Weights of a small GPT-style language model, trained from scratch on English Wikipedia: tied embeddings.
Each number is 128 + 32 x the weight over its row's rms, rounded and kept within 0 to 255. Layers, rows and columns count from 0. Numbers have three digits each. The size before them is the row's rms in percent of the matrix's.

# layer 4 MLP down (transposed), 1024x128, rms 0.175, rows 51-105, columns 0-127
103:115125086087139132078114101175136114219152154143123138120112078138122090180140128115098123126101117192100173117093130077189130094151140132086169137115068214146121147134074159143149111126116137151136127116153126058083124098102138136055094089082145130108128157133106095122190050116166181103152166114137152152126139154144160114105082055135130158076104111133139064081125138130098110126099
079:183157145111160115108137129134175109115154160149139097094128122072118166104130177105126148191081165106175161149112150192103198103131128135158095152162186136160125142097132111149064126154111115120111135079149118128171102192124121110171117130127072161105191130110157073179052162142106165128080172090140111203148157156128074081145085133143079145168114092101151174167139119112145146111157
099:117105146156120092154158115177082124156110120115134082162109120154077060086122118226153132083093126065082164084138085094074111147171101087143136116150123120135107140098145091105113129072196119161140136154190169120103142138120089112172098150170109154094152130068161113126109101192137136178111112141122154094086202119182122063131105119123131134130161086156118185131126129065125144144133
102:160071103154120169113168100130134107145028079115172146102139136149090160134148125144082143068128111120116067164130085125158145152076188108121090159194111168162151162133100074086079124142114126112150115169174117097152153087105109142179157142168151144086083146153139114077134124105132106119133081106199140147102039137120194157127121105122097136127175150148150161166136085131081123100133
076:200156138124111132088083112177147124197154158143121075180135128065131113137159165116156107060113111138141173137151128154090146085150119174147146141119118096154102115173162091188088137137130067090106122085116081183094136120193128148150163175091154170150165119055122117151141113196108117131111140114114082171198107128103172148125109173191170147114152146141113126089146109150141164093154
089:198061127090149107124108140094111108117122132132115068076118141127165115111109165092144139133159074124127109164169109168103103126172074159141171160097092113192194121125144173092106110101116103135049103118163122151070169109183113188126113081171146140192169161113194147101152165094116124090102119185141127109123105150116154113105117145184118135104102147139092136198088153184113136106150
107:114160088161143130120138131224127094099115156108134175134155113090118199133146148100125133161143209137152053164119121170131127132096055154108131103154090157170155173131131074133084112066118115139159143133151132059091086102149155053113134120141133153078124177148130099179100117144175091163163105178147116153118135133097114140145096128157148154125074117108162175096134131084182070090123
086:096145151172149102149100142147121150089197138160146129127115157121156179133066180109171140112116115144185183157135161145114130056175154156089105132124056113128177112122119117159145146135120154092168118225112101106189115114098087091128176144151164195176141061184121160112088110122113091177113159100150126144158116132124175088119167122142135148088092127123142111103139187138174089079138
100:130105135139094177130122124144129177122169123123170167091140044130138148127061122099139144137145121129176151173161101034163108129130141086140123103081078150150091117148114174123114117117128092096189057126122060092118135083159138098118113185209104165136150141145183119175136127077158108086136153091136180141095096169135118137163097143134170114136164121151125178090121120143061068142104
092:190088129160055125124130190141126117135129140181143147169146142133144111108188113112138096152103120189125156089082144165084133144187164086087107154138124165127179162116169100129159145163117164104201213136082143155147141158164104166080193112133174119137150130153138154119149175133081157128192137148101184156095176126172162113113138143099143151119136147079158061142126171139142140089150
097:118134161121080085100150094115181108048121129119116132187121074142189083135151082123139128154131090111104108159098113138125144148137208141102158192116098127135074120132109136154142147157120142096189093163153132166122111172130144120056132109116129116111098089183121122106112161101161157159070161063154113150065141090119067126174117055096111149167161096071100124091147098119107154131071
097:161134131192154119085130121184116115083135067136126107200139110105133136134111118143176092139163110120127159102108171167106123027115134112094126120147129108112064094135144134127111109143060121137141034159149119132063062131126121142105088191149112155105147115119140158143144223106104153137098125106137116053154117178152134138118087161130146148174065150129079156111167143142152158177138
100:133124143097150082105101119128103124141156088146109161126141123175124125178176093163109186074085146153125209166128119110135109139108127074131119129142080105177140132096157147141125090141096160060105134098157181125121100041157118156096098065110135159168109089141182083067159229141088166097143120066116132112131187113156110115133164144118176127124140093105123165108082128168147155158113
100:077121115206127144097076223123132127151128081186116156123118101182118138102159164128111155120110122160079124124106142054128135204103138157182128131146121118114153092111171106151090126078120145128166088020195128092128177118140105177110147119172128094107126088136149109114124131128096095062073167124120130104125147163102150143079119169125164103118100145079142150147129084134073125122109
083:133067158148124108106152190106100150108102215070128093126118129111195143130175189082135084175090118129187142067154098132144120133151124101115162135104147115102138124130204108142124130169071136127120156087064118180149150110179117164109120095150135177120120128130129184145129208179102119129148180175108137142119127102171149099128186107144099129125150172101098134122219123149124124101149
084:129097125100105103101120125140221134089088131080141053105146089098105152094127158174182147088151079122140153161116120163127135085136126109104157071155120146106121111091133143137117123128145117094116135112063097157128165106147092125165068123084136194121116115073115075137133090192120159173134172137136134121119070096101070060127127139163119074120068086163139131149205084088124130124076
067:134130136149153118127118113115154111125103130152094060156168111081184142101078221102174082073149085149146174121153146148153101136171108094098116103137112112152164109188139130191102092129128164077136156137137122207128161182194088139166149147090125185155137132118116191100141108151157166166137138119153141168182088117151108125099100165149171084177080117124101148115183145131118164144174
082:141065125138123115118118115132181111073135150151093138145108171159175135112097124098097165099107151151127099143200159154176123113135157105164121096177089102135172173095140167128123139186187133128101132131090157144121193142152106090129092114038093189146156113139120151185151175131131128177163124135077063159139141093132108117125120078151176108071073127085100088149170096086153165175147
110:206116137120150087195182108180079113168100100154117175067120123136094084132157117162165121172158115110074104071092087114179117128148168077070134105129132147139102127098219094139129129069136165129158084137124106139127156157166102155098156076141109147120082147197118175119138162130108147090131125146138129096132167113127136180105099184176088075136140112114106073136141157093169125115133
094:135120112112126127184148101168183133116068191146155197130146186147081162153093170153118130111145123151148116084119159208110107125166136118104108106183145103143118129148134135055090160099169153079173083131148203136113141155152093155107142068045110122154114108139153136095092126081150144137163143180157110119147048099128144126194111113135099124169127119115081115093142111123141189132168
095:115112134147065113100094108173132120146160089114093082118107154168228138105141057153065124081154065139092141101113125137129153089098104122105144145138166165170152110080112144074128108190153088112134188134130134144109102126128098100133157054098072167157042112137165095109121152135130133133134202153140115157100150085159172073113082068087101129148131143105128152142142108109111144108109
104:123153071146123119104118132107124075107067129114136149107080174128096163115128171100119127152151142136155130078177092091059072098088166119136120116175155155085081102117098178186109124167130114098135127110132104142142228106123146203065087144137075153162158105150125106090133095086118149125166139091125145190136131104110082183151158138132132101152136132100134154108071078169053131157136
068:123079112152098138110110113134146151122103172122111089153212180171132068046042137103144121112093093101185101112123163150125140131133123138172141130085119191085099094071114089150089153120168132123125179144117130144122141097174092159150102162086153214147103122121130131101100143184108128134077118133189116141152117136094127081173141167147162110130082144194071069127120133141127129149157
109:126147132136144130099134245089101118121149137164197088088112115128080097167122192065122148092123111149122133124172146137170147164093183147057125113139154136136123102126197076083134110170111130110204138129077128174063088125122107140193113127166149122122129101119123142104129128156140153138171203148122142069096096104157124144151140093077126132120104163141154105104103084160125103127068
104:156097112147135086195120116129153107069182099102072096123099146147150106190135138126131178104123114093100085100097129153109129144164118069121133177099118129118092102099157119124080099144166141169131182179155113120084103145112109175140096113165118161171128146104117127124145163060172132018167130132170108173116142105133117084133135158150084130130131153090168076074109118198059177114119
102:085137150180104071158182115101136136212127147188150125143163083107119146077104089076155117103126106152136080092115157145130154073129125166094147186150141107137167115108112115108150156139075209185119160165129110157133103061139131138094173173131166054148101110126153122138069188100107115147134090206144174105146146147135088166107111153137133155097112164136160133159085170130106108144134
089:156141142114118090154110074094135198108111117148133099177178143160152104140103114104094100084169164113120153136150103152094109136158116187137146144093114141144137094161159047120105168124114146120096099105094113097114089131170128161123165124072146162198092107056129116156169126094050127138161144133147112081096149134174167087190107119099134159118133185117145112239144101099180146113152
099:132190060115113177123072163133173152130137140140196181186087142117145207152165152127075150155164139137076084145191179088218109108131104136160139125141129073174136134108122109139096135156108081139110088132114105137171119136122209107088169105117148123135092159121161102099134121097098137138084106166169167148101157158158138166113085098075149101159130177121115133142134120101089122149099
108:208143120124165143123036128099192168102137091147124144084148134136095042165176132125071156144119207165098199140107110128158099140079099137091114117092142140125095133135171084108175162146105084133142116143131139137077128140149050154145152157071133133110109128108117103148109116142140143156189117107177169101150097142133131070141213110161086166116131117104107137096105132100135140149087
095:095140166132155107117069140091139092108132095137058182090091147121104150090185111146163096184127125139171154151142147126114096139169129124188147094139141122144136122080148153095161108073198158098129096154177140141078166122132124193144130127061175128132139139162091161057115171154142130138127103176150108158087170106089209109183114113145154152119099130139066162113098145076126091147182
095:100154162148192147143105147160104105127101080138132156148081120137151122107137095150133121081123114163173137115069135096172119163110133159151090075147110119091115151105128147059122113142101137155131147112099124103094120190100104106103099146123158131145099073145104181151120077100051128147155091077121182094045117078149062084134193144118089164111182063066123171125138092142143078103153
091:165102105142129099116132148190150129140119067129178192133101137107134121083104088183083080164156089105117099116122170133121148094119125151112164158145155126192126119148175059064182057122082055178102080084128124102112153099104143086111154082191156096080122103152149114107067157121124141106108106118067157110132149119085123164119126130179106123138157148200140153172160128155133137143141
099:088139120082156177189168081173117144126097190136162108115107135130056122138073113173139162049126117116133087111105113102121120104131167028155137120150172120103117133179133117137111085157082160090130142140119149118122145214102187157087147133175159073073110160130131120122101136080106155127144092155098193136148120157115161132176101121106101141111141115092150162128095120142152102060081
102:156099129119182150089092190160107129138152141124143156121104121107071095119122174069112128169107127110124156201108107130098130142089163170120093198141142157124057151112114145081151115103180142113145156158112210086160141118162123119129137130137171137053097112104079096099145173101120083183175089178165115125121123155163166134133161098060115158164166088147117125055104085115141132110168
106:086129120211114155100089157114171114154104133121116200155142086139079144149156145111095110164107127138081100134138142102129098093110060185112111122114107113110139110161135159158147096168128070192114063138111150095133117127117139109191059130131174134131117148180140135087088100048130134109133170101204108064111125126106178176138156120187148157102146119126107117153172064146086098169138
086:139136115121036156161153120168130160101126169101142097093079154157154142127119181129117124110107107150147136117149141187122146160109171080128134130119085085099093123150129106130122138154090116052074092064116148093163120221174095132155134078116135144173164135102180189109124137167099132127139151127140119094170118211109184121170138081132148108127104078109092114126196162132054116126100
097:137091169113173156126110136126087112112123058090131145127128127083106119087159171156142076131167161157108159137158145133084098105153079121111132132054157121130092129157132078107067170096072137132107076097130064132040123127111121135107116085168179159172097169042144130108092162157100143177162159123097082082130156146164115082182133120075115143118137100150181114140101152151172112127110
089:112093141151201083092102106129085169088127147103153141151101168126109176123110053153078149082113173109148121093117102172075098184117103079114108166128128144066122115145233105126134118157146086162112173117153130122135160100138118091103136118139123151158083124071150090165158129161126142128089156089085096133049235140123144129124140095094139115200137141169128136135127125098139136127145
109:087151156126166176101069109117110112102113149142203119075068118152112120121146152055202110123084140066157161137150126165152140159138130140070150107192117151137159162124110162170118199131137107092089114081162157130126130104073160138144131084106130106140104191171163123182117109109131142178091093130102115109094167080149123074144165138141150106171128101112113211163149150100105096124160
098:136119102154119125160112127046111114103158136146190183177123062111126162139174131106175166151109176087190090156192122154071151106071151111090196117152090154151137099127175122120160095102152107149216137158165114162077152151154132098130194112091081155109106133142140162145165148116169126156092114116152109159158208181154134145106173142146150128114120114114103141132148128145093133174145
103:052160138131142116134113130053144141110144120126168119095096105197137108151167085176132092052133077116168096120179123058152090051133055107163139131155114159145146088123059129120128132125091093163168151123131132057151094174120136105174117157106124109154147149119193083162133104163165123095108122213088121103148089165159093136109114098079137134158143127084111135135106144132110112118137
086:147181141150136128106109188127092133125125148129154227155164118114122137103132118190139164080089098084091165142099120118124070150080156151188110131097135156053173118124148157147143146131110135149164088099157147100155099122144126125144120131147105129173083114147151117174138155121131153126082037176178176189167164155158090147174144087072171144170153188155136118121152128134086071146104
096:108157142132111126125167138085149161160082113112099165145146155131149187153154102182116097168138154074215129189122159158120105191106150132155121159140111123147132126069106146146148192129148144112111181152148155137166090118077151092144142132129097078075113136145082182135096108125072145135201143139100141133136128159037133170114176075117125173144096141085103108167188124117183087126090
113:113116113117075118206100154103114143054123142140094155098108125132065117090144140132135066145112104127160146126131057125189145072093144147115179128099092159137136149143085187092087137094143139163105093176116136132067142104106145160137105093146088148169145181155131132160196149081108134110183095141121153177114154120140056103125148089077099111177133122122152225143123106086091147124135
102:114109141154146123126124116190078099154130150107127110142192113167147160159127107059151125109111082111063104128100137140095093134145097134058158150104184117152185203166171124156133044128098192138142132081099050149118155130125169154164164124183194115094131073140126137123158143123184137131081153137100087122164112145117105120170107080155134092151149160152095144144084080096130159119148
120:084082160140175161137110153187152118121170155131143135199097114162198150175144123123103098156138099133114193090145087112157139133080170132119095099079163178172128171098119119132126162113101077069101082107112138132102143173094169121160090142109100092113136115126130115133162145155102174106105194141136181123090099108142101093106132104093141222148173130094091103058164143139102150116068
090:098173139116134133163112127095121143127135120157185129178150129140098101147161176083091087118126121122110068048120128151141168103216091122094083121121144110178195140118132102146155118147088088089122088100105132085095147134128165093058119074110110162089119133093159133125099128097078121190159130185086141163125174112156099151125129133119084131147090106133184108114041106114069182095138
111:162113105186130138197106153159139150148126094129119081146154123132119130068113183153083100125126175117098094092203113164116131115139144155124096168144146160155162125143091051143153132123168145152167148144120196068149130113147126120144120107140116145127122110121146167048166144142119099115159126125185118122119093112136125132140138087100123165000191167108140103153144150134134160155125
108:174078150113198123124118109101132100132155154125085144112159119096095145167148065160112147078132169113101147070095100112179116096114160228165089145143174168139139121155133121136168136136114105100163148073154177146103086150132122155020091124148084177119126124114195137114161162148125153109138127111096128093134150153145124094098139136141132070094200116054123114115091113126164117123070
107:097133089151147135097152068155081139111146112103193144089153102120167150081170104125131120124101102087131082100102120144126081196125149146101164107139155152122149174134166148146067092139091125098121118083104076177133095154110086128171090129063127087079084095115155134131139099112164087031188138119162147131099127061097191132109147160163091117135115145087122148100168198122112093100109
095:107131119144173124133088083120067075103207126136113147069173102161075154113137093172104136127192140080135214114113132124154174203110174128076130126152145125173100128099138100173057101114140044121089153066090121114093184125083125097105073108087142154179169122124099153150109112142110169153080152134115135132103101098153164072151166130124144111117104125127136145142128140136146104124110
101:052167122123166163111157121144125075096154160086143134175156132141089023119191114155191112128092147126149120129126118126136171157122106112154100142185061121156102120121151117110150114133166144165141151076165125225158123130146104130089083096116158036134136111141116123141095092159134097135083138108135174159116135103087097114124135128166132173164123057180099112101166103130136088088161
085:142073105097095069107142101148132131129151205166102067145162128050081149088083142100176101104171076127176111146125131147109186102132111058109158140157102120122141157146124137149117120117101161127101079141109111230103152103148115124094125142149111138134106153163153104165127163206135108163082111134151130152158121075152146154173109105166170113081145131160108121117219122135088157120171
109:106129081091107124080164111128120116127095154071111144187124170087115124124153125109172187174097156152238074067191145098178172123119164144147110073136131148133089098093067159095107110161135203124165147131148114134125098129085129097151142119075118128096101143119079118098121147100193130115150183105119133171124131097108120160140084110143154106115128072148150159060154084094147119138149
075:180096100125157161138053124133139144097134143126073073115177181139098143044068180078115137087134133081180099116098185161119157087083094083108099104155152125120148116117170131167090135109128193105102107128083102116148139120168113100147093107070146149143094095124096174156091122097106139113065133103104094181149098156087129135107151107115120071151119136113060144188167144134088119128145
# layer 4 MLP up, 1024x128, rms 0.181, rows 52-105, columns 0-127
093:085105103179168147128134142121137189189129101139109121147165111120098048152109166112069159138082122129133088120189131183112075111085076131174091139052088168140150119080085157115111145133141088140150164104214140132167137110119144125149145142185172130174170115129148150052117140092098066090148089131107139137102161154141070146109131117095169083124088151130096131162139136139149141109083
088:110149082154040166158086124028109150078178141163164133128134118149110116189141120106082102083167118109136132161161176138125143133098127073110143156089189177111114127180151176174101143125111161136091095130106113130176138196151124145077094139117176120122132103105132136093151123137157102126146118128118161125119053128121129104141128085099113095132132085056167124049089088169124178131122
112:162106137111106104170125150105146092079154113127044147096088115143058094132129147108138080173063138164165115088102082097098100135128109212127132146103140105131183167139117149117145095164134133161070116103065103106133150131102143119127080110138136132132118148142118159151127114127146135108160148104024172135196099108191157057122090179148092131173105111099096074145145158117180098130149
092:170121147111146184160138088100167148146154072106153120141083151087156195083074087114152096167094121094139090111130046079136151156101097135068097095144110115094074191150139098153127121127145128124130185133166137131113108141067129124098073104156182138045170145137092154105143114101094141131166103078151171099104137111129131151097095108092109149148145119088158174121094134140118164103214
103:160138112145174180132169111142034156076131110086152103175111174147195170145094125116098093165110109188140113125073132107167101195171129106142118146119156153138110112148101139145117116114107091086162141126147127143116118169055122088111168138101169191122149124156127119192153137115098120130161120064114147133159116160059192123125145155151096136113113121052091080128110112083157092191134
101:057119098217099149138124111146144063104137131156090164126134100107105108125191191154198144145151115130178139097102161118140125106160127068083134192061069178107178105190144140097136149120138152124167090115114172159112146128158109111067087130162124119041180150088083090145123101146168100158150105093151139081154159138125113117099143132161146153091139113137138113150083135138153148132102
083:167125090130094110129134119104091188151097120078132166150119119100111114123113086200180122109158122175103161125141062138145073110095092094085070134162109168108144103134098077110134153086165103112122094129144128143153139153121095093128192152186209081098155120148184118110068166137092063169105123148102129124136115110082096124047114150099094143138121097105127126110081139109184198132154
109:091163115116117126151203158072102101120141133132084156054151145134089109054160134162160119144107148099161149126131111085154128099149123096122121101134106119085147149124133058150173121212077125181159129166147094139138164176190157133083128145128121126152145142156111110145115169162130124036187149109126122142178152082145088154085149154084115155089153171130145161124081103087073116066138
103:135132117101180150164162111137087127159143122105119111179096093123105083185093154133109177163142128115201120160112172082109133136082091196209127123096150091159129140148153113119106133117131125174093140160175149110171175137110185100129158129114042153074135190114112063132162148129206084141078125102106115090123094117116140134119131131134167065126118138164133213139100101152125143119093
101:093122124159103157126099101065098156183107094138171121083144146140083153057098125164110125111125131135198131133098118099109119198139096119075147155130179112173116151164154064113111165128172128206116087154113141152138101115193151135131158115143139120123119171196101095087136156119085075131197149078096139166118140120163144118124159131134092064120110054150185100108146113196108140144125
090:122101098134137111125089101149139153173093163171142144091147110144159080118150164126064148172105176132164116073098109072154131174117138128143113164070130175131176113101117084124146109128107123142147060129132123088175130106079134106147148151146126088140098126119082094116112104157196103171212177178096129156152121065133098111130156089167133095111179139117122092100129089123047159063061
099:159125140124174117120098153125123116123151133112170134106156132128056103116125103115107157153088156103163113106153182130139091121147108117111069142141047137088151132136209190154123122146101091086103097123080099139191065175159130071075165097068074165143113165211172137117144142143106211154124137099113133069162160078127146103152172141141150135115099099095150128087090118135150162112142
098:123086098104176178147159097170132144080126122078133122133179155153158094145138073131153131167121126095145104158123127136182173080182086123137210131084125107099213112119101098103137140135090200176119194125065073144117117178154110117149147124081127106086076140102076141191159137114145104194124069119113108130139104175101118135111120138119154130139135140131088184094128155181125110141094
091:103177075137103126100169096082106116130110144128125136163084102135129164151168140113102101181122139172047156178105087111157147173168097136131100140117115129089142106153115110075103129108128117104160159085101108067115071098096142123137139134117163090126136111156058098111161133132149083078097125179133151113135069108164122072076203070107104159073098094161150146106143177055084121156099
090:166145127115143130122110180158130138103163122146153121144128155143022086164099057135146092119150171185130108059110167122101138121178180141095133140095086097125052145171146139067092146154119169124109113172143126047096129146156146136039105181148112139073181112172133131166134127128140121094098107105131105136092124105126135136074073136133183132134127146084138170140114127144113105193148
095:110145044106180142137182066133095154097106080075122155145086113135097152134175138099085082169146161090110177137148069059097137076154108136093123156130124145126122144142160070111155128111149062126145139131119113084159095129084123101097167163139157114151116070184122120119130165102095140148131118139121126174091125167153136143069217039106128153118103089138148077124147160149143108152149
096:094147074124138166208155148127056137138077104043111153150119119129147117192123093140152156147170178141152150081125104120121147190125066093111123142068160163121165145149139125089154191120115046107134082176130111105150127171104159145131152117137139188167130126106127114064109188138119143114151113105126158135123108174174141140093116101106083165135138069156146126096151149116150192080157
116:184140114121099073081083179123159084128163094189106135130148073111134156173139115073129098155105180190127135119120154135216119131122133165134125145097152144085129152111136174188078115085115086142122134123119125101062165230131147150111182139138188153141134089099138118095116068089105169140134093097125160139109142177099156115142161062102139158079142117122123106116177124104102152097120
092:214169129126156108125060182167132154124139132178158145138116113098122129070196091108078124092164131138119123140137081137120105142091144117164146112169098120208115118122108107138074107140075140109085106110152139122185113123144111156148140127177145115108160058122127075141124097108187111120120136174093201120109130165085160103059137124181198107111099111158100119092129193172102128165152
082:095131148110128118144106192123147108137101044167151122148156157115113122168137132140114172121123135131160128130198170141091098150108170095134126091115109093178063158115072137188204108076148126129104131119185075168107096116071096094116074105155131107063158111084181109110127164123117065137095103092129134136193086171130129130137119162115149149124168157200163156171111154106168086112127
103:113079183123036089156104142091191152126108104154069076115162147165122134133059126135139172106125097134133152166134131146158145103169112118156071163094179142113164157135150116147108101174104129176135127169161080135142085136131101083079098082145182054125194165135163153156092132209116115148108130113100136101181114163163126168164081111128101118128081119134140122086154088120153135121092
086:135140152104142128132159123113174081081137088090145216099055134086130179165140125156070124111140166137124113158169120093107107120183065121094091091111139100127161108169131113068120079124137079155128093105145150107125116172095135132108163121141116113074091056157128142118116219098134111175156158106073123172077106101162169140106159106119101134098099089103182158068119124171159121107138
103:198156085143137117156172098091046150120161175104152095134147112132141168197137122124171142130148162134095180117139155138179106109115101114105176088126136128093101087126132109170129086184090183085121047136102135135173177073139123114155141096159126153125090167141125148122136111117095102169096159136085123096184132102086153138088129109086127075168155114099154176149060120123134183058121
106:156125124120164135091141159133123105159125084147135081183138078137156095149177115094113103098141106125116121126160119083213163152071107082167160178154134138112047147130111162030166113104112102096143086091108106105100099128107138112132175111068165101112136088117174096152088081122127176167142195065131168095128103153136174187123104171127143101133098111092129113086143141146182108142107
092:146054132148141100112145106082149091104205160142126117133171099129120059135156082155164079126121158142090118172112163161154135142075081078160152143147055186145131161147129135171121131120151136142130040108169121138082115107120161151140202119140154153144117161132137130121144142154188083127124117071120091117125131188076138141151133089139101130071048127095141107171128103086107176110169
094:162158129094217171153165225091111137191103135138121123107110121108111117133125117119122081164070122097150124085132128070094099100145106130168169126130131156134115082133097138146146153168167096132098110146181118105079150101132170044111106108171130134102144109121145151093118116121183076173109129164132135112194100154093129157073144187177103101145103147169109173055130124147084129142077
096:138115118107114165079163108203175135142146143166126114131133097130171122094160122142124103181110130120086133089109159130110159087125136047118149099107135093156169162107146137124101099154131163120120120072085146131107083170178190142158075127093122139137090070091075149165186141113077190123114123110087116166100110154231078124092119097134136168166102081124131170169152080135151162085147
107:156092134105113074154172159149127129130164137109153096150122097157092155124174108101145190133123104171153199135137114179102137104130118076164135133096178096097063103159183109184121109101194092137147118133118103143130102073105095170100120127165132106140097152066017186126137118117114166140065138126128169162106089124137113110109099140121167095174141079103120162136137142110135052091174
090:100140112160167173157219098093113137191119063133131116108101078090191110144077144096090133126106122107170085122158113030099122168097105199100147110103131132112096190169122147146180103132103147120142172101116159165165161181089159127104104176137136119113136159134139117117155139152066129163137141180125180127150146130097072094145163124135144175109136083087161183142131122158124093110112
109:091120075082123140160122141064167138151159146108166127153141126108070109137176134165095162135148069139083110100109089162140146115149139129099210210108107093199135060157073120140064112114101118101116117161128103150163139140178152103094141106106164131138096148148141073174118143187115176147092111139159155163136112111108153201129103140156161193103122126129090130101139150143128159118043
097:131146086087137168086115139034121095137147068097102077184148150151148152166099168086107123124150155148139119103174064121057116087113197133114171077156113115094136132131126139144093169075183089119112163156155125113161107100144109134092149088127147140123109160122103136138089154194145146111126184123116094131181094029091158100167124178139153118176134135163131089147135153100121083148111
101:173096162156112088065120146099135118145154080067088094123131122137167127090117114091152099195135160105206120187147146153107109134155129138105165124162167161159126141102142130117153125120146063090106073141107110134115148117097118064163106111120107131161144120107159184159186144154166148090131155133128130096071138080139107141105108087144106150203109183066094081091155152081089167130207
112:131104142139126110133110198104110096151154075175158156085183146138113164083141171155153132101136176184060119144092097110099147073128141183168139086180146142164137090135080121104142155159147145118161145122104124121094119113127146109113120108125114169094087129143102116080170168109111096135192178092089152049172095090119115087119136084169140110061121116106123091131084102137223155084114
113:148101186117114164092106100125146125127162122152112139095110115102167061165140117094099091088118068125149186121117103158110109131151180143146089088166102103104154116154107145113140127136106056122100078145091123096130159184151113084137154122113090112120226135142098106030168165117116149140139140075106178107065064067115156098129157150192138097123107160087116113102103092133154099088146
104:193085182106179114115109112154089094093138131146144176097190122117078114113150123109111137130136117103142081141104120065174143113165148088139165161152099131134071141109130128144139082165158168160120115105126145137131111118158120107155178091116116084106081181118124157182078091150162152115084149182105097142076123024098178057133150196112112169069136104132153100121105101158161101151107
086:126146133138092103108102132131072175163140086143131193137148063101169153155242138122136146158157160133144165195143157210085067127163121134120149114109169057096167124088121118133124175188118129071138087063102124158109146095098136134131148115115078109152170073121115151093115079131114101151133133118134098139144166103132117070102098080118132131163188104155155136163126129128151101147087
094:173098157089159139159084164126166121125173096124148132118139074128137112129151124197160161114138164133093131124115107138166121154178104086142148119132147160200101051122103154109074085067108067177134117115155094099149188101132110081138118089027159137128097143106131190140151077113084145090159124124068153146125130065088135145162109142146116100108129120143142120159137119101158170041135
102:151161139104141140155100148076101139126167159143197159136138090142082142088124154109106147140079082135095137139092124118135121145091133140047113125096099154174146135155144125189142119196161155131117154115078082086159158132096140138076113089077149080073084167191134070177149080162101109128149172147086124134085142175148123112094138081161094115202107083146090193126102133132118099149166
092:109179179181132122125146127158140138088120128124111082172144164172112126175176159089059095096128153152139165123181138092158101160139100129144132129060160112109038166164131105119058168165135108150112133103166169169116105092108111135119167134105159140181154173128105093161098102101146139101152114107114135114108133040084061092131163119109113085134153129156158148124110124169220169104109
105:138175158108100128039118102128201165121185136132167094204125093109105127176114096070119092131130120166088148096074106179139106114131038127153166154110157113100109083176111140129141131113128129133136110201098132124180127103133106142099140098171064120144119114206135114130124163105106087116138143129221111151134134128135135118127147128126167086110117098157180154075182124159111164111090
097:075199180192147147136084118094185126170147134154139107147135138131134105085143142129123096123138147144150119079062150108152160138143119086137133160164177124181105135120147129139171065111151111094044081111141133096135173105074145166150135096149176087111126155093099182137089143109099079130163080136092118120106121126124172123056165124156141035149079107116120117154129068126127189129093
106:149165084095186134170080072150137111137195140104079084128128115168102111145127154106138138116159160207082044097151065146151111130147118122071109139111131129163151144163210090155135115118179166136120150076128121137090187144140084143129142094194134183163125116094140116134109186086162124118079118145102096152150158135185112097103101189100139114081171127155171133159103127152111135130125
095:127140113154086108133122100183114144093177133112103064122138091154100092112137145153091130160124136125161065094136118134146188074154100127205052136179136156142151193126133136108078114107088096185079120143129123129112124175103155156033155132116071184088157175109133158145143106116081194147134142105111116115167133163103082141155128142103101159155169085121121101120158162155119150053154
094:159123125136112140173111158144159111144103075133142119155123089062158105064124111176107178101082131150137090169163114140135153113201068175198145128076104096158121119095127095102111114093112136173094084138143088136152167140144141153154075115105130110108175181154112132132126137110226108188162098118154129106128075102082115166094198097097127169087126144109167099117130100131138086062146
115:186133150129125153088058105133192156089122159143117131168075098050086145158073062123158078134143070147143111175161138105160111129127174153175085106125124162169147122103186114149160145140110077126110138101162111153132135218065156134148164127096125143108133157119131157159104100118123139165132222059181131109103095146114164109153142167101094122127103136128104119129161112133167127090090
099:135093064212098119125170125152161122063141116122100126146051104077133178142113124098153126147143167198173150123163080107105127181093128205128122127097165147097112114123126155153175145133137116162151127140163132143153027112144162128143110135134135110136165100091144106121126158178195108126133132121117096066122071113127120091113096191133162099102189116128139151141170109183164183140100
109:214086144119142119163159141127099064094115163146172132138200118160111111067112177103168090112088147150107070083100148119140106170126171136108087108122176111135186155144160136128183157146105149134126073126159166099121211126179148105132090068165132187149154126136123184073101086109121147134113141102112156091151111155148066182157127115093110065096116109113125141104143128130132184118131
096:109123120078122117130093131126202113165139105128163070133148137132125129124130064069171077158173128096155171087147118111105153194117177144100209111130145139126151137085063138118126188132115108062180134141118123117181156162159180238073128130136116067121114108115108111087081124103132097102133131169092121108145118099127145124063105121124113108148127102137154108098153123189120082157173
103:211173080107111156137131111120112104119151093125099130191143160134092171200131155163091106117120153173124203167119177118136147123140183159125163114144138122155085130131107055124170112170100151107106160103128104180175103087076136128106172111128145181135151099115220167110145138081146111130103137151134124113124091098110076085100186096122166091134099118127161121160113095051084156123160
083:063115092100145129087176137110116129114063115162104165144091147107099140134062173127121131183102111085169131159151092109137129093170094146162138125132160178110171120135165143104148117099086102156176106167119110116088113181128161111112100148120098103111116112152147161132116145155164133149127129175126084080130104116105124121066230114130059042098073092128164177118144188093116174156086
096:139134118149147132087129204064124110153168090089113065148151114158126186138094120123097180145137125123084147143119134148093039099100123144072127089120115105154119142182122145116122141184094113139163142155180089062099168119097076152138135159138103107163117106232077119111149208103131147111119100079121157084130089131099155089104112152148143140108126123082150190130156116085147178139109
100:047143113147116144125148172108143096081123092099113134161129113161155187122142106152086083156078130134068145137157087159125145158151125159158116142093105055136067100124156118159129143108161107124135124132115150081153087116118129145114113089133116144104173126057045133061076127069158149078183112116092172117127103161153058146123141149107093148129074120129145157089063155063121129092083
106:111150149036103114146163161139161159115141085153138155119202163158149128153100131098113187163097114041156124127155126160135115129100126088188136117093159133118106139115100150154113009158112080070132151137184099068145122144138074117163150127086123071101106170088114206158148124124161127115091101149095158117126135124140130101176140169145129126129112106094141129071140124113186164110123
090:095158156136133135158183209108130145125133088106103133115064087083128139174124060149147116186101119170102144178164049166151153123157097189132115140089153142104122117146121131099193179099169093140126134153157133098115125097090175132101116121135116101091143156099115092092118115129145123148229105094090162071085117151144104174121122119136138165183102109099137156084053132118165108084133